config.yaml
norm_eps: 1e-05
bias: "none"
init_std_up: 0.0563
beta1: 0.95
weight_decay: 0.039
warmup_steps: 92
decay_fraction: 0.648
decay_shape: "linear"
batch_tokens: 32768
doc_mask: false
dataset: "wikipedia_en"
Each number is 128 + 24 x the weight over its row's rms, rounded and kept within 0 to 255. Layers, rows and columns count from 0. Numbers have three digits each. The size before them is the row's rms in percent of the matrix's.

# layer 2 attention output (transposed), 96x64, rms 0.558, rows 20-37, columns 0-63
153:123132118071124155092119095116102174140132119108133140162120122129113118135156128091099100135166149163145119114143143161151116113172153131181117148147103119165155098128139167121143079136148144
131:181122143124148111109116153109118132128165079179098106140111111116133104119144166068076158131119105134157118150093111123108132118141149093131115149160131129126165112110118149091104115136142157
129:152148143129132141141140078123162091161165113106101137149150123096122147120093108123127157120139141132087132173058101074137117132123146098129159136129131099130121121102083135142107140112159109
128:151127147095104059123122160158135147148123128139136113119136125129139099123134111151151141143145152129117091167110112105131092114083080159154120123093121127132087152155132105124168072127095127
144:128128126094095102146128136128151087145084119115148122098135115108084143152124144102147111185091148147123079137138167133083098119135138148133137106105156150122114082136122082115105097132107106
143:118100122163097128132124132122121102139123097160125129128148094098142104150111155097119127124099145115110164057146116141159164116115141100169127144172113148099151086149153106144104077126145121
137:084122112116121174129151168118112158107147111091132152121107142102125136115106144096103122110156138120119114069190128151128110101140142117111096127180110162169106126130163158128144113120115148
162:113153126104148124078127113130121119152129139138106149177130125121143107123084133145126099086138188126136086133105123130095155083127109139109149105137134139161141154137131179087156099090143154
139:143117164141115076115164129171110121139110151146146136100153138152118127117158118150118161137138103124122128191165120155181093163105106119132122099118149154136130132149160102081142130147133092
176:153126144087162148133152137130161148147098161080132099158102093113156093118127089127156137127165147158095145146107125102130168123146092146149190135125110123092150142143135109125157124113133126
147:117111094128126108128121195137109159083136119127138088133120144169129105127182166143141148115108086133148133095163137153119119095120142154116109132094132116116069138116111138160141126147110162
164:111117133077124134132129138161131055146133099110115136119078138112115155130137097092158152128144106124171085120146126137168069091147144106136101121116106126097121126129120108151149149124097126
060:112136130123130151136155153143122134149129146149155092152054111152116138145140131099133157142107167147096165134118098121106130159110160157148151126139094118174122124183113127146127120093158169
065:126165150134122152132107162113137160137129118112122149132087133157111165083148108154168132164130167118162137119122129118147098136089134111150116106081169118108171147091129130101123118113164176
068:152151094107111142122085179104157158154142102132128148125089135115123103113123090140084150151111111125146157144092129115153120111167143177115160137133123070143101126145148147096126120153101115
064:141134121122110114126104158084153120110157102102112177111157126103125112103124088140120112141140078101167117142095161093122126123153092137118125125152164105091158155090147122114111145168104098
053:152143092116131123143126111130110132092124145117084134103172146088143093120102127149140120180134069141128088118112092125135146135122101092148155144137144116082127137094152132107135110175117089
064:092154136134134148132181161138131136147125153134113111151079106139107173133140145154158133130114160162130128103128106136130121173085153093148107132088145139139128131145119126112136107112164203
# layer 2 attention value, 96x64, rms 0.647, rows 21-38, columns 0-63
142:179127115124138105114145109110115097121109131121130115127137144130060153108168169153121126120172084144101106131076118128127119154108173152117144082165159100164113138136136124141132139132140099
141:126132109182110101142145141115086072123125087123129137113091126150095120128143115112135141157113172126122116133083100118126139136123159127111124150110171161144112160114169185147140094135107158
136:145162151159113133146130098089116137141124144113115149150163137089150082113109105151152140108138156160112144139120105116137137177103138123157135141056119167162157123133100096141142171134121112
147:159141096138177131094128126132088166117133153127130161119176121155114109096081147097131143153141135123144170135142084108159142117108131147122141151116109138090148190162126107121146150110144139
162:161106159125147101112110113127119150096119124123136085128145123151141142142119153114091139158155116117104132123099145150081141141136127159116114092146178106044137154105107116107156115150163145
147:128107130106121113123131125180139164178117135114108122149126134147156098149168151146086115115120099143154118142133153155145149111189099128136133129170173112104102094135104123110130160080144107
170:129160126125140121185153142134127143134165110125155127090074155112127097131199143130124105118124085145110081142104114083146162147132105106125126148102146155117125139107132100153132144136094109
137:102121155128109138143106143095149143136078130148120141165127105101132088104050128126130117123171166136108136116142101067120133128111165128153121122101139139166142119159131084133128143145156125
168:095166088158093119121132126142144123150171090120105121115151133135169125123135127164175149115126171155147132113122126114125100149146142112107094114075129149124127160106080098150085107162127121
144:139111151104114175122124100114130166120132146152119131118162138135101150161133118159126126127125111151159140151183190192136120128123101123172153121150089111161146100119133102108123154126121093
168:148121098125123141117114125129116129164144142103086147130166081109140152128155144164083150148102149128115172174125133143136186088133133131117124086133098154156116124179158129140160145131142133
047:122135147084167139120138127136141154180139099127182127085064136119162133127151138167133159117099150156137096132145152142127144126122120173136153150129147122139148093123129130085143129088158132
052:140156143111136113101138144127130122122139142130178133133140107093152147158134128136181085153149092144113134094111141170047140122144118097135138135111171110149121149137148139112149121115150182
065:123107144136097089084114122148170133145114130105128143105116110135128148147139141116106116155142107152132109076152097141172124170171108117127124190107148139158118147110170157138170151136152144
051:131136147127126109096109142122158096105115145107146141132182102135100168139113125122113079157155095127129145090124081164173127168156122107159117132092154153148130130132132134157148130168090146
059:164114136134089111136150106149127122125139152120095180106180109127098127162136113088146133153069088129125130151125086118149100137137132111117123104112159131140105165126113142130162093169093120
049:151129102117131167123128162117105154131131096148148134094142123084162132123140150160110159150114102154104157123154164132047142117120142128110143117134178121155133118122138151102133105105150178
061:121086122146139120092132144131108148128143120153169135141085126140172143161135136125074117109142123135118125122110147134079174124130120115142115095135140144151160067133137175085179125121132156
# layer 2 attention query, 96x64, rms 0.4, rows 32-63, columns 0-63
111:111134107112133121123159120122156109089083108145128179101119079141124154119154133152086102087088164138134133111120095128153147117136091143099122140128150109106175115088146134130149120168105108
107:127122170122108140144158127139120143144100142105096104144152193109138136085106102136148147151177093097108106133118151126179121117165162122157110122100109117113084168114133142122130131147160118
088:119138079137152106111085125110126104113155131120170115150106087165113097183134144086118105097107143144163140137133119134099144144111107093125108144148139147155164114183126120154116132097110151
066:118130136139158121126130154156121107096154126107167145139154116122106108156172160100175104139115181143127130118145114141079105136069127175113138107137128145121156089139126121129134111073147151
081:118123150096139112117193156173119100098105117128119146161165128100131156100170153101168143151135170117081128136148113118122116117117154159143129099098129108121130121098114143100175113150132122
074:136147114125116167147087095135093160190155118134122139112109106139121135168102129125131094119117156133153124115113070141068177139125126113141136116152116134150135122120115126174108136088154155
110:127115157109116140145188111147131154136087116138072128127160167091132145092133131136129124169159121116106129135136098133163121115157171119137138087126107130121103117095138167139141084178132124
117:115122154117098144163183111160136154142085109122080138120167158101123143097141117130135121166130107121094128122128101136139117110147169113172130104116127121090099154077155163118147112163130132
081:127113110138136118105159101149134129091125100109136168129187100100129113150154163115155120110108163114110143105103110133090123129136134134159129157180171138086167138121167115110120123136078110
155:152172123117142111123054132102117119126148142132159118107083123176120125119112150146103124128142154151178136148158134118103154154108101115108158153110132123173157083145086119132108141124139109
079:131099155129130138153168100134119112167127131115096125115148115087131113143107085111167161137102099154110144113131119094137129133108173082183125115138112122093161166157117163153141121106150155
085:098082138127129127116182120182103139117102129157105130147133123092137137149113153153119146135131129085094144148120118107132102121115176092109125092153121136107145128182095125150128110129071107
133:157138143138118144135087110062132130185156109108124154119138136102116113152108113110113115126101136145129127121101137108117136138139124139153104122144122084116125158079185137108150111079187137
121:166168123140125106136096116062162132103164114139141108153102147147132126108112156136104146143137140164162108107158140114134147143153128094154169165130153131144085133119106124081114141123095097
082:108152149132133179117106166108124107147121141127140119154106123131107146126157119096168110122114141134143129101130142126133113121118140164096094123083116111131145133114138121118170140078223160
085:142109084137139137143157125147124122088109145138120159109155090111142171153118158131155153127074177152124122081130098133097136121144180170143144100115128092126137122123121108121123077136133148
101:118107152110097109140128113164112114119136136133118098124179156110115122144106104074148159145147082110087111160124104145124138087165126123179094132118114128137095180150156134124161142111144123
074:156093172152146114135145163166111144126137151077118149134103147106116107111135152136152125179150136127131116082146151121117103160066164133125165088133125140111126108123094145097107105114135133
077:126138105116111130124115095079147140143121120162107113109109135154137147134095114151068145088122102128147119138097124124174157130201123096160098156123123113145086156128136128150111139168124139
092:115148086120148121116070118108133126129156116125144135120094097174118107187129150128094093098113144140176138135105098146096152136139091110119111158151120137159155118149123127179111137098124145
089:125134078131133119125053127111112133116152124113134141105129099155124075182129129115131098105102137146167138129101127121072132138110083108135115150150139144137155126152134104169121124081123142
102:118141093127161132107070146093114084123176141131171125111090120159122097149125099131102122100111123149160127133122163133112135126118072135098112168134132124152149129157129096147112159090151139
079:166132104136121134152087111064090165148141120107111094138145142147133083137100134144124088124162106121210114153128140109112139151155127102131152130145118143134105115114141129140117114111116089
082:162132122146097126134097109084085191147136122114083104118137163134147116120087140144124112138163079111161119129137130128111128126149131077125155152148124158132088129100139116128091130149104091
102:114103169099124127134169127144143108153122103099129187116142119105096158145140119110139123129085164133056129100113104127132145109121130165131108099135123100102148165092156162128148112118150146
101:101143109125147123140125160131144091116129147139188124143098119157082144136169129102138149134133163133150103140137128147142138145102131184104103115089104123154133098160112125127148126089181177
088:123156099138153129133094150075143099118168151158165107137105133160125142134130120115124153123158146147140106145131136132144139165111121135080131148101099116167124099156086089102144156086172144
122:109160148105154139105131148084133087147158145105142132138115120125116149132148111126155135125142137154134141091108143129140138151120117147147117133082115100136148156119141123115147123106227191
077:130102135119148113121185125142128172124120128157130126092126129130145112121127104149103153147153092123115139188103137109132155105105118104114155101153104121125124112160075152186099126160082116
106:174157160150121122162105106076136127171171104121154111131127124123115066100119115110119145151117091142143114149140155090132147121125112103179135163147130109132121156088138153116140142109125099
080:092158114117138148114108127148117125135119144126063140111099136128160162124118125190140133113109138155110164089139129106112109143105163100132141158088178109121128159129109106083110154137156153
109:157113115108093117130095149113110153148116097081101135135124122124156102119110130124142124114111099094112138143110171103122116098147115147114146133137145110116129142122157113148108146150035064
# layer 2 attention key, 96x64, rms 0.45, rows 32-63, columns 0-63
070:126127112130145104101114141123111152151079123163106100123067142143129084112142119161120103102113138107147158105132176105145089142134101104153086165124170162105135124116168129145106152142129132
074:138114099161144139120132148114134097141120106126192139144137082117170130156151118101102121113133113099109135178098122151142157125100152110095126107167103081140134118152105125138122111137071098
050:134134153112104139127132169127151180103127139128100123135129140118108153136123147108107152149093157164150158103153129141058146109125119098145127169144137154126169107118158092089156135111174145
044:120109140111141092107131138133098145123133163109070094116120135099109107116126106143164128167122121131105140095153152070100126138166144147146144149115131138110106117098146132108128119196171090
045:136101161115122098131135134133110135148110140133083099098113152120133113097098118149124120152148100121102125090120151112157101128126148092164125145111124140089103116075157126088145089177174093
045:125129114150164090108089183136119115081085149149144136127125108153101138102154137108137121124114169135139128120150137114098138171104128152101107141104145129101205098114126111104148116141143107
080:099158134160153162163120097118102142142148107149151138165173117121143156114133144125136109140139116137146122091149152126091140148096114131122118147152132144125140087087143085098156157099187164
035:138101134167144123110078137115146128128123140133105114111113119128126125138141166159133088117106092111155151142129156114148084104108118099112155122096185107090147164119136099124125095133060110
062:132133110145149143136128139157105093119144114129152096176127109133119111134146146066154108150100097127089110113122144134154117099109163169096163067128084098141131154121120142129160115093123115
051:169089122123105122135128165130152102148113119144173173130122108114114133141126108089132179159124164154122125114116104160128182105109132140114109110110107065134154128146088109131144102118143096
049:083156122137151121136104128168122140072121135108127091140143125152158119168163151141105076128151158159119142100109107142138128133120137110106154124174127149126111104173177118109137173132105140
070:107168122136156147129143134131093135137117104142161105145145111117169142126133121092145112098146144153104127083119121133131156158104140102142094168170107147136127076145148104073141146150180148
055:140097120131122116166141106174132111093170137140157129137137131121149116129111129092122164151132125082138129141152128162096134077148130105114167087119121127158150134160084147168127163115075122
107:163103148111115085087119161116154116121121129122147128076089127143118092135134093133105140123117095090126162161119126129138114085155129126148159114120117099139115160133127147154093107165073094
043:123107126111125100085133134134133141127129161121082080126084151162106126139126152167110115127116154159135142155140132092152077147143092141154142133076163156110099147132136151154112138154086116
075:127137123131134160149148139135118109161098109144124144147159112113149128107111125099108108116170136109123121111093162146126133168118103115145077179171148156134150105088143081125127129152197127
065:166130129168132086114084126121139159129112113150127137136107140158102097114123141140093113117094129085142157161137130122114091106109153118110142083124173144112144110141124140141086097111059119
062:125100117115119159137182116151119069143135163099135100146128123124117124112109101119175139139157115134090104140118123120160168151164150161129160110111076090145105148118095139155141136162136129
043:137161145145118103095112161112149143105100130139135168100088104150110116166173099120115122061111153115122147142098131145131118105137117140107109110172118145150170133162126145156111111091096141
050:165120128139121110093122174075141154112119138194148129118113071125107144108145136107109159105106148149142136134151126129089146133136112129106163158141130123114173103113133117079137096155125100
055:146112133107122106071106166091127141124118155137116137119102128134109112098155120138148142124106169152136156129132143104119106127149086162114162157087163121095160121118170125099171091147139090
075:151085122108108097074116174115152139126142124125128130110105148151130088143137103115110123117119139104142170153104124110113111114174100128144129140125165111130119155153160148152083119168069099
064:152125128100155119074097172142124092126139147110136160113106149125126134103173124122170132134123167160137160138160139106098126126114119174107144141082163096120164129153128114098164120142157109
065:124117138096150118070107170110110096114139143114110158109126169143138125105173117148169129129117138150152165152159138074113097138131131156116127143073159107112165140134158119110142121158147125
063:117104118167136143170155121151124125094136156173131070175136074113132120154101155108089105133119124112110096114119117148122132169129125101117127123159089134128140121094097142156118129134077128
066:091165120169120141157139087138127140149136110128167134140131106121119150144138114133133122114137114140117106108110144182158143121100123167124080115146083139143103148133115118171116175064137167
074:122133142105112102122134115131107159151129130126106131119126181140123127094084112160091140130159139125150112123135147118110119136136102092184076163124170181139126112109163145132117140141189152
064:155084130145097093148135071121129166116126126126118104120135165152137126095097132151086166113129124117126133148164129146141119090155143070159181108130136154129113127154108144136108170127105126
067:129131115116108081104081122114140133120142101102134182085124153142114075120133088151096133140149097086163128138132144111102104091141094167118129129127172119136113151104167140140122124125117100
056:113074108130121117113107123128135097134170116098142149097137128117171092138135097168074111143153118137128129125116115133145102112130105103108165127125154112103111145151153138125169103141061088
089:144108136088104131086127149081116117134131114136097099120137141146134122110148135134135105101120121132113166109112159094192065126163108144144156138096149133107118163144178124137103123159104107
065:109206158111177164135130114155116142136095095108124125152125127129158135141153155123159134130097141125157140147130120128157096111062142128125090105130122123153123120128122129135130146105179171